config.toml
n_layer = 17
d_model = 192
n_head = 2
n_kv_head = 1
head_dim = 64
d_mlp = 384
vocab_size = 8192
activation = "swiglu"
norm = "rmsnorm"
norm_place = "pre"
norm_eps = 1e-06
positions = "rope"
rope_base = 10000.0
rope_fraction = 1.0
qk_norm = false
attn_scale = 0.125
bias = "qkv"
tie_embeddings = true
parallel_block = false
init = "normal"
init_std_qkv = 0.0501
init_std_o = 0.0
init_std_up = 0.0501
init_std_down = 0.0
optimizer = "soap_variant"
lr = 0.00634
lr_mult_up = 0.845
beta1 = 0.95
beta2 = 0.98
lr_head = 0.00489
grad_clip = 2.0
warmup_steps = 200
schedule = "wsd"
decay_fraction = 1.0
decay_shape = "linear"
final_lr_fraction = 0.0
batch_tokens = 65536
seq_len = 512
doc_mask = true
train_tokens = 190200000
steps = 2903
dataset = "wikipedia_en"
Each number is 128 + 32 x the weight over its row's rms, rounded and kept within 0 to 255. Layers, rows and columns count from 0. The size above them is the row's rms in percent of the matrix's.

# layer 10 MLP down (transposed), 384x192, rms 0.141, rows 116-126, columns 96-191
size [106  93 107 109 108 101 107  97  97 100 104]
[[162 150 133 106  50 157 144 148 138 138 142 127 137  95 117 208 153 138 127 192 134 133 136 105 174 119 148 136  70 150 186 121 157  99 132 114  97 133 145 156 107 137 141 189 163 109 123 149 135 131  97 174 113 161 133  89 129 149  96 164 108  82 189  93 188 153  88 143  60 176 148 156 156 113 125 140 125 121  70  85 133 146 111 119  97  88  96 197  72 172  94 149 106 117 126 136]
 [133 148  71 110 111 127  94 127 105 153 120  57 131 134 135 120 121 147  80 131 120 157  62  84 163 125  60 133 117 134  78 131 119 163 126 179  35 187  65 146 166 130 162 126 167  94 151 124 144  56 155 169 134 131 111 141 149 186 157  89 137 112  75 105 148 118 130 115 181 200 137 149 116 127 147 158 103 116 123  91 125 142 106 104 142 127 134 145 143  87 108 117 104 116  98  95]
 [133 162 156 110 134 148 114  87 183 138 196  85 182 123 198  96  79  94 115 110 118 152 143 143 140 131  57  52 183 121 100 157 103 160  88 137  54 107  83 123 131 114 116 126 182 144 158 172 146 139 119 131 162 144 139 160 110 119 170 156  98 112 101 164  84 114 113 156 131 152 138 112 162 140 189 136 118 146 147  92 153 132 180 170 141 105 179 159 136 146 102 138 123 177 182  85]
 [107 148 138 100 118  84 149  90 146  56 103 144 167 148 118 148  66  72 140 123 179 110 120 172 147  90 141 162 105 165 133  86  82 190 103 100 129 107 156 120 163 137 163 139 155  92 117 137 127 112 183 137 141 124  99  55 113 146 183 125 114 110 127  84 177 190 124 139 153 168 145 186 159  93  86  87 105 177 125 148 205 123 149 116 134 129  84 157 107 127 133  86 115 129 141  92]
 [150 147 150 117 128 181  44 123  77 118  82 124 146 139 115 123 143 178  99 162 177 116 123 184 174  87 108 140 102 102 117 165 141 150 104  73  93 167  90  44 102  94 141 112 126 133 140 132 199 207 113 127 183 104 117 123 120 119 189 174 141 146 137 136 166 122 133 141  99 111 109  87 127 105 120 158 109 142 101 121 171 139  90 106 194  85 104 127  98 122 127 148 115  89 116 109]
 [159  72 125 159  86 129 188 156  95  97  59 153 105 137 109 202 135 133 108 130 115 147 136 202 111 134 177 175  81 105 136 112 183 129  92  75  93  93 166 173 115 108  93 207 139  97 151 162 111  84 124 107 124 116  62  91  69  99  95 104 126 120 141 123 140 144 130 113 159  70 146 162 138 146 152 121 173 168 181 103 127 157 108  82  99 165 108 151 117  59 115 155  88 125 156 163]
 [141 145 140 125 157 159 170  71 111 113 168 137 142 154 109  91 118 117 143 113 113 121 149 160 166 150 199 116 108  87 107 155 195 178 118 107 155 156 146 161 107 107 130 130  84 105 143  89 129 136 124 138 147  73 111 149 134 194 104 139  79 128 157 151 139 126 181 126 125  75 188 177  86 102  77 153 120 186 110 165 113 165 146 123 122 155 172 158 157 119 133 147 101 135 121 133]
 [135 172 131 121 147 155 135 188 161 141 134 179 103 117 100 114 120 123  99 178  70  93 137 124  78 155 110  97 166 150  85 142 138  92  93 122  98 146 202  69 177 107 103 147 137 193 131 103 156 188  86  77 107 139 167 108 124 150 149 118 109 141 132 126 114  97  99 155 145 147 140  68 108 148  96 151 109 150 109 174 139  93 153 158 128 129  85 127 166 125 140 129 192 150 102  70]
 [ 91 158 126 111  90 135 128 168 139 201 129 113 142  69  98 162 162 125 155 140 107 142 164 143 113 172 155 149 126  94 170 136 157 127 106 146  60  97 111 114 126 192  95 173  89 117 138  72  79  99 114 140 142 143 123 118 114 131 170 149 150 118 154 130 147 160 145  95 129 186 113  94 132 120 129 181 125  95  94  93 161  64 136  59 118 127 144 146 128 142  78 157 105 152 146 144]
 [101  76 119 144 161 110 136 130  20 118  96  80 163 112 145 133 142 142 125 196 166 146  76 112 122  90 133 121 227 139 102 166 127 139 141 153 195  92 148 119 129 111 176 119 130 142 125 146 161  79 160 115 104 187 125 140 122 163 137 139 104 203 128 113  88 159 176 136 107 115 157 112 125 129 147 116 130 135 129 160 145  89 127 109 155 158 168 121 129 149 126 133 147 135 132  89]
 [127 142 133  82 140 166 161 188 146 114  94 130 104  36 118 132 148 128  75 101 136 114 180 117 171  88 104 101 167 154 145 127 119 140 136 181  82  70 187 128 124 147 134 152 123 103 123 131 110 128  85 137  76  89 116 183 119 170  67 115 105  94 148 110 109 127  82 101 134 134  51 104 155 119 137  90 103 116 142 106 135  66 127  68 116 117 148 135 114 145  91  42 142 175 162 130]]
# layer 10 MLP gate, 384x192, rms 0.131, rows 117-127, columns 96-191
size [ 93 101 102 109  94 103  95  97 105 100  96]
[[159 139 177 196 123 116 105 154 108 107 143 118 120 131 125 152  99 144 120 103 174 121 144 122 134 117 145 137 175 115 115 162 113 124 114  91 123 149 217 156 117 134 128  92 117 147 163 119 147 173 149 117 128 154  76 130 107 128  85  94 108 185 157  87 111 141 119 126  83  71 108  46 162 151 124 142 109 162 180 121  66 153 103 103 100 117 102 108 154 116 170 122 136  71 165  78]
 [150 123 124 122  88 110 129 148 104  88 141 166  73  42  83  99 127 136 160 150  82 142 132 137 120 128 187 110 112 165 105 221 116 127  66 111 155 137 125 141 154 175 151 102  49  67 190 132 119 154  96 140 116 187 141 161 123 148  46 158 126  73 168  75 161 104 150 155  62 124 135 102 124 110 137 155 117 111  82 126 129  59 118 120 158 127 109 111 140 101 141  96  87 113 141 130]
 [136 138 149  68 176 159 116 107 196  83 124 121 157 105 149 126 156 148 119 152 128  81 175 192 123 166 163 102 137 130 133 154 116 179  85 100  97  50 222 139 158 148 154 119 142 177  90 106 124 138  87  94 152 206  77 111  76 127 120 161  88 127 111 118  91 108 127 142 171 161 134 130 126 135 112 116  80 139 138  97 116 136 135  65 167  84  77 110 148 133 110 128 135 122 164  95]
 [179 132 154 119 195 142 152 178 157 127 137  73 123 129 123 142 130  97 165 140  83 112 114 124 117 133 134  90 105 119 152 188 131 117 144  67  31 107 181 153 102 150  80 118 114 151 130  89 121 121 131  77 136 132 170 127  99  96  83 112 142  87 158  91 121  67 140 135 105 117 140 119 115  92 194  86 135 155  66 126 121 139 186 102 163 112  90  98  80 133 122 170 166 149 135 133]
 [134 118 138 159  93 162 108 111 170 131  78 146  96 124  82 142 129  68 172 110 113 126 168 214 184 115 133 114 115 141 194 104 118 132 145 136 127  69  90 101 135 147 163 128 170  94 139 120 139  91 131  51  71 192 106 139 146 171  86 100 133 207 145 137 106 128 134 110 144 148  88 183 128 140 145 123 135 181 105 101 187 131 138 112 157 126 148 118 165 118 185  98  82 123 135 108]
 [ 91 121 189 101 142 142  93 128 144 181 115 133 165 123  98 134 135 125 173 131 106 100 104  99 122 175 121 132  88 122 126 138 157  89 104 119 125 103 165 167  63 166  81 210 157 120 114 112 133 172  45 157 148 113 129 162 193 101  63 125 106 115  90 209 144  64 176  88 114  82 116 134 118 165 131 105 111 157  89 114 148 176 129 111 127 123 119 175 137 159 152 164 112 139 150 144]
 [163 110 128 115 125 110 147 124  91 124 120 136 127 120  66  99 149 109  54 146 126  46 156 137  89 163 106  85 170 119  97 169 165  99 131 105 126 169 150  54 146 154 136 174 103  78  98 118 125 136  92  96 140 144 158 137 135  64 162 126  56 142 106 110 136  88 117  87 152 107 124  72 112 122  97 138 125 137 117  82 130 168  92 129 198  61 177  91  88 121  48  82 120 181 151 102]
 [108 119  91 113  58 132 142 144  91 114 133  88  67 139  98  91  96 144 225 167 119 120 143 115 110 148  62 153 137 185 135  89  80 151 169 121 118 129 112 140  90 204 185 149 106 125  46 130 126 112  99 135 220  80 107 109 170 156 134 103 140 141 167 120 155 115 200  86 105 178  73 102 137 121 164 142 105 147 114 110 155 143 135 154 178 168  86 133 193 104 112  80 107  95 116 172]
 [139  87 176 177  80 155 102 157  99 105 142 157 124 126 173 101  82 148 134 172 162 122 116 153 127 128 166  85  92 130 117 120 151 145 185  80 112 143 148 135 169 112 109  73  84 138 146 140 112  80 170 124  86  92 119 128 120 199 102 114 160 116  62 134 125 112 138  75 133 175 110 139 119 191 174  72 134 178 110 160  87 102 151 110 129 130 135 159 136  99  90 179  83 110 169 130]
 [154 112  99 124 176  98 126 131 138 102 151 134 144  92 122 143 130  87 162 129 150 110 126 119 146 164 141  80  46  81 134 184 135 166 140 110 138 185 208 180 130 114 171 106 148 123 129 152 132 113 142  87 113  96 146 172 132 180 140 119 140 125 125 200 136 147 159 112 127 166 113 207 114 167  81 161 140  91 114 185 154  78 126  79 132 119 146 141 141 137 168 165  89 176 122 126]
 [147 138  56  95 142 152  39 139 166  90 125 143 119 139  82 148 188 134  93 203 152 137 157 112 129  77 115 152 177 133 140  96 119 204 137 111 159 157 197 157 137 202 153 173 151 129 155 106 176 133 105 160 119 175 107 117 127 175 162 156 164 162 133 129 133 110 112  85 143 159 147 152  99 146 137 162 136 149 131 129  75 159 114 116 119 134 125  36 132 151 137 149 124 111 143 136]]
# layer 10 MLP up, 384x192, rms 0.134, rows 117-127, columns 96-191
size [ 91  97 105 115 101 101  93  97 106  99  95]
[[139  66 165 140 144 110 144 156 165 153 157 138 141 116 171 159 129 126 105  83 193 118 136 195 126  59 169  93 122 134 132  99 158 134  65 116 109 102 152 151 111 142 140  65 153 143 103 110  95 151 130 104 149 141 134 121 159 127  91 146 102  81 136 126 197 136 133 132  63  78 132  79 108 170  98 146  46 141 169 121 119 198 179 156 172 131 155 110 180 115 154 160 201  72 130 166]
 [109 134 142 176  86 167 122 155 112 135 158 207 145 144 115 159 102 115 164 177 114 121  78 120 152 153  99  93 216  82  76 171 120 185 106 197 148 102 123  66  96 146 194 117 157 186 163 184 119 115 121 107 155  92 144  97 136 137 150 138  98  93  98 161 150 142 147 141  90 110 162  78 129 110 150 107 170 119 159 161  99  89 198  80 150 119 115 114 128 115 113 114 153 158  94 120]
 [151 169 164 132  77 133 137  99  82  65 155 162 116  94 147  97 184 147 100 242 108 115 101 153 204 138 196 129 117 200  61  81 133 115  89 107 133 116 133 103 133  99 115 132 128 149 134 163 179 115 179 164 158  99 128 115 104 109 165 195  97 101  98 103 161 146 147 111 135 122 164 105 140 114  90 105 126 128 149 121 167 121 143 130 129 119 126 133 114 131 243 124 179 175 124 120]
 [100 204 155  99 110 109 169 194 121 116 156 132 202 179 111 123 102 135 154 110 170 172 151  93 173 132  91 113 166 143 128 104 117 135 127 122  92 136  78 131 124  88 105  85 200 153  87 137 172  90 125 163 138  83 129  94 126 200 140 106 100 132 173 109 162 136  96 174  83 119 140 111 135  97 142 136 147 139  92 147 167 172 155  92 140  80 115  83 113 150 115 161 135 145 156 103]
 [143 106 124  76 158 137  95 174 115 110 189 140  94 174 165  69 120 130 114 117 117 112 101  68 133  86 156 169 153 156 124  89  82  84  84 170 131  82 120  95  98 130 139  58 114 151 111 135 132 128 146 107 126  97 154 143 142 128 133  99  69 118 110 163 115  87 127 119 104 124  98 149  72 135 130 118 108  88 157 122 140 129 148  87 104  99 168 128 104 172 200 142  96 156 124 131]
 [132 106 167 157 161  94  99 125  21 149 124 127 154  95 113 122 154 183 170 114 102  62 185 142 103 105 150 126  92 106 137 206 159  91 149 161 102  96 126  94 117 109 129 147  98 138 136 148 133 106  99 173 105 179 123 182 143 122 135 154 121 107  83 189 170 110 147 117  58  88  90 187 143 124  82 185 142 156 162 100  84 112  93 142 181 150 110 128 139 104 116 133 107 139 174 112]
 [157 173 118 113  88 130 143  84 127 136  81 175 105 134 198  96 132 132 100 137 123 131  73 169 112  79 154 129  83  97 119  94 147 167 118 200 172 143 158 186   0  78 133  70 144 175 136  92 115 108  86 105 137  89 104 119 127  97  70 125 153 113 176 118 115  97 148 183 105 186 149 123 110 152 117 104 119 143 122 120  87  66 158 169 148 164 144 101 109 133 143 107 139 117 185 125]
 [123 100 104  66 129 131  94 116 161 114 155 140  89 120 102  80  96 140  99 161 147  75 110 122 162 165 121  99  47 146 100  63 182 137 154 125 105 138 134 126 179 194 179 113 154 111 112 124 161 195 164 149 101  94 144 108 108  94  72 125 117 132  61  82 142  85 129 150 112 120 131 153 136 146 105 105 101 109 104 166  90 156 107 128 162 129 166 126 144 115 162 158 139 145 110 108]
 [ 96  87 164 113  80 146 105 116 103 123  73  85 173 128 135  87  75 136 136 153  83 177  78 130  64 155 117 112 115 150 137 138 159 172 169 138 188 165  91  80 150 162 146 145 160 207 160  94 118  70  82 142 127 152  74 165 132 117 150 124  86 125 121 111 188 101 123 100 116 105 145 124 108 144 164 159 153 102 156 114 145 112 186 111 102 107 136 134 132 158 115 107 160 108 140 114]
 [169 106 163 112 158  87 138 141 117 139 107 103 189 136 130 139 115  97 107 124 104 154 147 152 179 122 156 110 126  99 109 139 100 166 145 130 119 133 132 110 116  81 123 149 121 122 132  80 106 111 146  94 145  15 184 116 157 160 155  72 137  97  53 118 105 142 183 121 124 198 145 160 146 140 123 130  93 131  74 215  84 144 179 160 130 102 134  57 108  62 113 177 138 157 144   3]
 [168 103 165 144 169 159 103 124 139 120 158  97 147 215 168 181 120 161  92 145 119  64 162  94  78 128  72  38  92 101 138 144 158 161  86 133 154 126 149 143  97 154 160  92 174  97 136 117 152 181 137 142 127 104 154 154 127  97 142 137 125 168 101 114  77 108 158 157 101  92 166 164  91 185 101 126 127 141  87 109 193 140  95 119 105 101 170 151  90 131 153 114 115 117 146 114]]